From a checkpoint of a small transformer trained on Wikipedia.
Size: 14 layers, 3 heads of 32, MLP 384 GELU, vocabulary 1835.
Architecture: LayerNorm before each block, untied embeddings, attention and MLP in parallel.
Training: 156M tokens, 4761 steps.
Each number is 500 + 40 x the weight over its row's rms, rounded and kept within 0 to 999. Layers, rows and columns count from 0. Numbers have three digits each. The size before them is the row's rms in percent of the matrix's.

# layer 4 MLP up, 384x96, rms 0.0357, rows 235-300, columns 0-47
023:592533578535534548556497571511567538492498543559519545451520534510496524495525468526487528491568485512484484485529520572492497527552491494520535
028:444515476512506461492469461471479526459478497491470392505443480486475470454452509467506420447479465490470474485475496394457472500502486477493499
015:460554550470550540509497446488540531448501615536484470445486545539454443461509464535466469483484433511485464459506483490432501551496498495487514
015:443450531539534516516513584520457468541491488491559553494487503576501478507560488506547515548504529487506518490489482460467513489583516501501431
240:493502491523466565527479466433542537420477488524515432445442473574496539523485506472520468467514521470487451559559537537534454524435493523455549
014:400580441473516391468481456451524520505523591482485474563533495504504520509414534513521508525435471520492503499474468484557518512409551503491476
019:591487524549478536566471640515497499512522497506507502571499526537529528528517559489504507508555544507520494503500505529506508518596500513515529
017:569504490518522571524478443531403481449490505527496439459465524509467493486512469438519463468532494521470482510472482447450515499511486501507560
016:552467487473504486444508458534443477533461381478524437520497506465491528510495535455507510463508504502517541510476510376511515511497510519467498
033:494550530562551514528476546489525574467487564544500476498484524523494485458479483502486485432540433507472471486529517498471484518520505472524518
016:446570513539540547469471452474499522448475585542470463427479515491478460451491462484493497365492440525493464512516488480482491467476462492504571
263:503578511556567439553489469471594574496437458479456462495429471523565517500466525452508522465516532549511457463482488468436400548537535494516542
018:593584540498478450477511386490573544481510560482468481489520484466507557517447553517525506501492500504500508544517533536556513511479529506517588
024:569558549565554529522490476492550559476494556562508517469498523499475503475500456499490520424541436526477470502532522536474486524491480466555566
018:525541475421555528553518504515440504476518649528500463533492550522479469447505476504500462533486511495547508480491486448503484529434565489499492
015:437518546492541520550541557519505508518547599490549504540486522577488491500528511547492482573444487499511515481461530485493477531525548469530438
178:535543538556498510523481494447530568458462531548509423520476476503493510453449504495538479439541458540484469468530541525470474522542503481570537
022:548462508454448496520505596504496481526495435489512536448493480436519520492493463512432477508505521487502517475485524478473459480545507467507443
017:600455555535451546480493511525492459563479366498508574500528498473529546562552542488525542516545533494489556529488489481524540465524458532479557
368:500515476505484524499448445571521561427480450522446498482539487435513490433475491474505472461475501515485452500486497525514486472522455478465450
018:459525466548520497455504462516444526495499510493478418581475513512526468480464579467551474477492487508528507540519484399526523490546530533498573
021:452484528517483485527510633476583523529521511511530550550540500519544531530534493559505543553515537495511512494508524625540508527531491510527445
019:472515519564502536516451544451521551473477404555488493472477476452469477449515431484486477405558451500458483502531541491470478472523450465543513
025:435567523543531470518477484455560575456479584547485442466456490492476474462462492509495477441521439515446453471515517460471468522507494472509509
018:576487587568509521569484600525558520512509446519530508507511526533529539525562505502504511520560539485477508491528536553489483530593485502535507
019:507577494537540518465494472493512526475497618554490483484525529466485477490487501509518515455519473522513497505521513533516519498461495510518571
018:482463495462470459481499425490490476506518489435499424541493476521464493474461554470518466519474494476490486495465451486455476516466485481479432
056:551566558586540507524482463487568579486487540530498476483486487523481519478495534481530444418552447531491475482527522466488470523509495473540562
016:510457502563532566513491621546464510502505489545513519511480515552521477473548500522499490466543495484555474527526492552439523534663488479537492
020:496518544577544530552470547482519561499506484530507493463489485559460486434523473462496450415530415498467468501513507468451470485516469455535517
015:577499456516486557477507473517456469525482448511471488542497509436543460486500566475574500485565529498502539538505466446531556468495454560460580
014:545487537523445520535483593492561505483499456489495501484505507479546509514519486524479483477530523474470506490505520524477464502600469489503501
021:425510481475456448440488394473547502455491551490472466478476485503492494509433527519502486475441499483468464473501469546465472534434468485482495
020:563475503576530552561497587550503515502506471516508487545495515535504492499541536477504492486544511496532494518511526555467517521618479488531520
014:383465504539447513492489567487512476487467447508506510422496509459533488489504443504453512457467519477442502474478511522456443474545408462499448
239:534568531523519508538436419482550648525450524522509461485464446508542528528496486465487502529512514588479437485456488482465497504479488483548540
014:460548528466485503466504396492543469493495625534487512474505551549492468528477531551528540496474521522483484469496450567466512529427463507453522
016:423449508463461547476494580514475455501497516531529562486497538515542465518524433555469540539536536488521510461508479545477501506555513492491437
018:492523481543549568498492454518509494464447486526469484493452524528496451476514532479557478435567497506496496487522485471508519490508463523466591
030:534559527586560526539478508497520571477490532538495465481472500539475499455514496467493453415528423516475475493516513457488475505501494476526545
176:542558563583524474506453466459544565467444522552483475461487481515514537508453548489540473402551502526485456492522540515471485520562472493577574
018:456479413502442432450525502491497479540499461458465478562532457409558490516448571505543468568498563493550523515490513481574520472519520526488522
020:457505493507510404472511438480570503512475487474493461518485461463495492520439563483527495538496498493476497487486503435515504509465484514476486
019:456443391497409500467499576497488473523502485481466498575548458441560499517486542519518501507494546499594532531515486600536520483526499523506501
014:511587538523578476573524440467541552484520574525507465479487499519441503470491489484488524471502448547399482503476568472508490499435490460526497
015:401488417546500488482507602489516546519517507471529513575500461478535507473507509516498467455503451467488511516504505448560481487525542486517458
013:437470458452511426526536558501581497533487470468526574539500439472519502515446508504498538576509532489503510470501509505552515498488518504477450
023:468585535563549465532453458438531576459479562537464456459475488490474483468477468478513478425512433532427450476500515438477489478460479472511551
018:431520552489503408502500469455481505491493593460497447499490489516506473498479543516523484567433500492449489476469490458441471469481496485492489
013:566549471488523527434540435525495520458488551479482512500544504468505502507483575506522516468528511499569507561549528507593528490531555534519580
018:496495499466489564507498609506459478508514566536516581470547540464525498483515405536453527525508501510509495492480489559512520488508505500508469
016:471548429504490514483495446482507494451485529511448496492519519442524475503484490497507498464467497518530516520495492490536531464471480541473594
029:506549547566561531543483534503547572465488558555510492483482525534489495468506487503491494434555439510478472490540522512478486529525498473532522
016:422518395474514523418487424488452485418454504526448452480475525431484412447450433492516447440483496475510486485506465457482509502488483513466546
017:566517483500526580532516562542437474491494558517483484526500535514525462466493578478546518470537535527555508523509502528505521483499500523487592
014:419505498474496444546529488489560514508514533482497537478504438476500498486503503536477495563432488484490474466496517506506458467402485461513468
015:461546530470540493544561533514491514514532650489519490536522515641491489507511584536491496552507503528572475472487525534500471529509571474507493
014:625448520454508503471495475543412474493480498487488459511506526488532494479490523449549415543547553465565518486519460421486512503497545546461575
015:570467580476483503561485517497510496506512465498532500470472462565472566515516475502469479507543509520486477508493510535436486527517516463527451
027:496516522556550538543466520490512550465475499539512475465452498540458486452511482473485472389536423511466467462511506479433460520507476445515490
017:435489468494475455444491416488511522473475448477473435517444467521479485498456558472550468427491481482473492513520486403487481515485494495452551
015:393506518472496474511517484476562503468499565516507512443484502502507470521493485552478535544471504485464468431520499532463473553496489492481456
019:372522473487485460477487457458563514498499504515484533506504492492467482509462445536462499445477450488468488445515509499513447493433520454513435
018:436489504452550559493482556516357466457501529514497511480478526545458452466539446514481511486458480495479488509503493467447521475507514480497460
195:535542552544496523501434488453552576473441515563465460484501476465540531563452535493518487412558479508464459489538536535508487527541471506556567
016:478503491529449475450490525462573517510475400516465445525464457462513510504472526511506458431520498493506503534508549522481495527526472509502530
# layer 4 MLP down (transposed), 384x96, rms 0.0221, rows 235-300, columns 0-47
016:541503437523600500492517481446460483462519491448446508495513493512467529463534535456510480543506499496517496536564441504597513448455526499490512
016:449442494508422534408486504482577509492503493478523384508557489509514485585437436608541562436535462523499507443541563504518500499531467527434534
015:573435478527538481463488482482528514490476475478517417509517467484509521483490511489582492463546476517504545549528467516640529460524540487453468
016:558498483521431476463544450538436539490486453505418492525506556528539518551507519560481529477512524516565474505516456505516533573465516464493529
275:509475521450569497463544523555475336503513514455501594515530504455503483484517536464468581541511513540470491492477496500403498483546492474524509
015:512485540529468490533447530527490523537465511560592435543460495444523469491509494523478512451489527546521533520494521507480465528589466496540406
017:524586447476499551485590488483600448495544572466490565438573522576455539466491515518505521549527479463518525485543563547508440442444555491525611
019:512445493445453486436518483455575517507461433526471514467512424491494503442553492533535510473471447516490568407559494505508464502428511505488572
015:506517529532408521461439508476579560480594548563462516525484507535484558499591473534492555483485527538462484455511506527478511539526524481515489
021:501442529550548499408476508423493461502490457459443391468522407509458551526501510544581472505554489541471486496566508481625545481508491512462516
018:506433531463494455482492497486494497516480433516525425541488434487488519474535538484562456478484440527448539457514513495608513537534564499471455
263:505489499434490495493554535477501471490507504505504480532565536456445448507497515538481531639462517485512485505520540477474537482484534511381498
016:425485558510546519558437549482558432503489536561572510560512480448502464498478468487542506500477560491476510484523538473404468462562419567532420
019:495455539512556493427486538399467455488495464475468446521501389488456521459503510494561441548551512562438493531553480454592541487491529570480483
019:527427493553477488411497531482560537494477391524462428472469450494485465514528498557562506496572464526481533570529469492582525495521525501437545
016:536482509552507511438502503435474514450544499472442419490520478506539483550407489557536556491556523496536442557508504495515591514495479555458538
153:468482498500505514423456468535480422516524485455441511474492511503501539563532518499471515523503517510465475554495490482680471514474516495460461
019:521580442505586506531518493457443483443576530438431559454485526535434531464501535447513537580555501470506413597469454546497529465444515484507570
016:488538493463451502552535472543550489496541563519510584535522573516467551460548515472448477490430484507478503426518526502440464513496539513553459
296:533414458436457507531531530478535569503528518509467521532532507508499484497525491523444487526487529480486486527430529503315540438468481532440432
020:457428538475393514439470511513597521503474474531538427504516482483484497522502455543539505437511451532472562416494575485503472534524488501463491
020:514587454520545508549495482554436477461539570440500513480487575514505480563411519473422511564493507453526422514472465492451514461477461474513515
015:457517522490537462445511520453501431553488530389496477506489474549455517551425520513494482515507436531414458477529508496514486475451501505511544
014:507411509523531500449461498497458473510497465464536400519543490504539478548449501533533492452556477473521529467530457483595531491543472510466446
015:525578405523528541494533477459493523496555570449440588465567558580469521528433496540500537557519479496542469497543510502563509413468525479505578
019:495396541458474453492480505527516479531468445526570434498440419460505490448545501422528441458473431520461532483487482467509505520521522490474421
018:440530423592472516459461516515454538463489525484460468486521529496529473527456438532474530470539572446556478456526509496454487457482456518442544
021:420478537521513534433445500444474438464524542520503457558518469469487526589424473574482483528513551512461495478572467453593558497496534579428423
016:547518465490476495444553498497469507484494480396461427492524487552456555484496534469529475496557445564492465549510522526629507468426524463516613
018:459506489536539483393532503384441468514455505409440419519516454525461528546405512554528526525519520509494476496562514476570545483457509524448518
020:473473494505429486500502502567588520504479490526531508528503560496496543479579501483444494471469469497479569419523528514465434531516553491489490
014:520577415488587531534541474480513459450546555430474560428586538537467549500424501475554544576539468480498455513530562548510475422454514491508546
017:507486476527551533569483513546444539503506506500580455496534518472525467483512478433504460478546533493523516526494529487545513439586482545506440
016:496538484473435519417543497452541501508531553425454495467530481571451558509462515535523498527497467514490485464512528494564493453415532487501633
014:568557485472532509565488486486411550478570508460463523453523511586475547505499547452493497578532452484534429462490505528592558481488540494499536
326:506412492421462491484520538505447544555527520482512503505528536502493501537578491542462560566482492462545574522524504504338520503500511478410530
015:556449474489515481554516487583486555468461457533555460500526516433507489436531471430477469449503497471535568486489441496559511482567521532486406
016:551513440491537458575548449619451504464494419473462544432499562510488513513523558482497465494523445517534500543442449538530534504504518457529579
022:513433494469427476484497467543547547496496486515543484488512519466511503502581501493463467462423437522450560425533536490580479539518555490502456
018:471440541492495501393459518393501504523503477485471426525531432514471516552486486573541500523503477560444479478579524458591568522510526541450476
146:443466453422462508502525518501479373567518532423523462549485475451487443500518458525451522577475445491527524524465481490579549506457585464425433
021:459500503466440519539508505582556503497508584516589539498471568499509485524453464467423517486496491474536509485436539504362459525505480501514480
020:483480502500419524502473489564470533494531586534575529532470555506540468530482477476424493446446534461537519466458482466460489518553470502483384
018:482577491421479486564504512590535469502514551482581533474468586496491523487483500441450455515483465480476499471411533517447420496487512454564500
015:474449568567506502412462557384481504554503537488510430536509407512553491482465503538515525462504533461510513472553485471515511529510474557469484
017:430493515514533500462476502464409464496523459455489460444497513519529468583431524499493526559529499503472407499533575483418508512493454514475464
015:508543510485504500493512508507429532514538583492543508448443540515514484505539563464423498532467558436498494548464479471469481497483468473512417
017:482423543498511495444508490460528398547452495506538462567525441491514491526435508577511482458463477485504570424539469476509483548534494532470435
015:469430481568454549485514456536499492458503505522535486538550526461527488523417461549546534416520514452588546469519461479491510539553464544398448
015:446444526478484480504428497478511493518460411541482411499428443463499492462568468451534459469505489576421483507460523488496474535520486442477431
017:580512498500557453549538502521492422486491431472446530465462486521491538455559583449486459532512475518506481555504455546511514519451534473526578
018:516450575418469489524498489514602488521489505548580491513500462457464513460535510464524471492433446517444556466483558496488477525541528507515442
021:518472495540554488412484510405455471502490463461430397469520424513454531502498507531562472510544494548460478497564498468639534463502492507468508
018:498400520472451488496481488569577527499463416512533449488466468464517479502573515488493449454471430550429567497509526519538475502525493479493506
020:515457496470446480456525501514574513499501477532534450469501451510457554478618511474519460472501463495464553444515507529584448530493568481459516
015:517521504539589536504535557442424511513549574464552504518496526514496469502461518448468497570523556470508495598508474472530527522514519572476442
015:512437481548525529423496501436468531446506479497464439490504446447522478475475470526532524472555495483516501581480497500594534515495549525472472
018:480450412507417498487507452545580514464466447535495526482463557491466501494555483521472519480483467516493550485503467493491451474498544454450514
020:513579438539569495463544499439465491482499540459435511469528500521473496472436505527535556519549552461536462521526476514507481432441487497496564
020:519512493525527491424505502417457496506510476437405423476540460514472539514506508549530474514530517532450455491564508488644559472474516529471536
015:469485500510504557484492476492514546529496522521555416514587494495524494536515455524534532444515526500482538472526605501552483462562465520509414
016:587503452519570515549519492524427534512497502464535481463549521519541485466509521436484473466557503471553522569493448512602501449530540475485444
021:476506541522540479519463525520395518520476465469511485517494538455509442548418482515468467520509503521491468606411486486523581505588461505560429
021:532444540513486459449535493478541455550460399479435398503494421494527505463544502519565468405502458549459512528513486527555517527464481488492568
225:453483454449469453533541515538503392546517511407562576544500509483461466420532486526461512581445484534560535545470483486466514468485549468446447
015:459565488451522503534471496557550449469574630463583511496525497513495510574444482459487517488503489456454454450489574527456453425476456511538492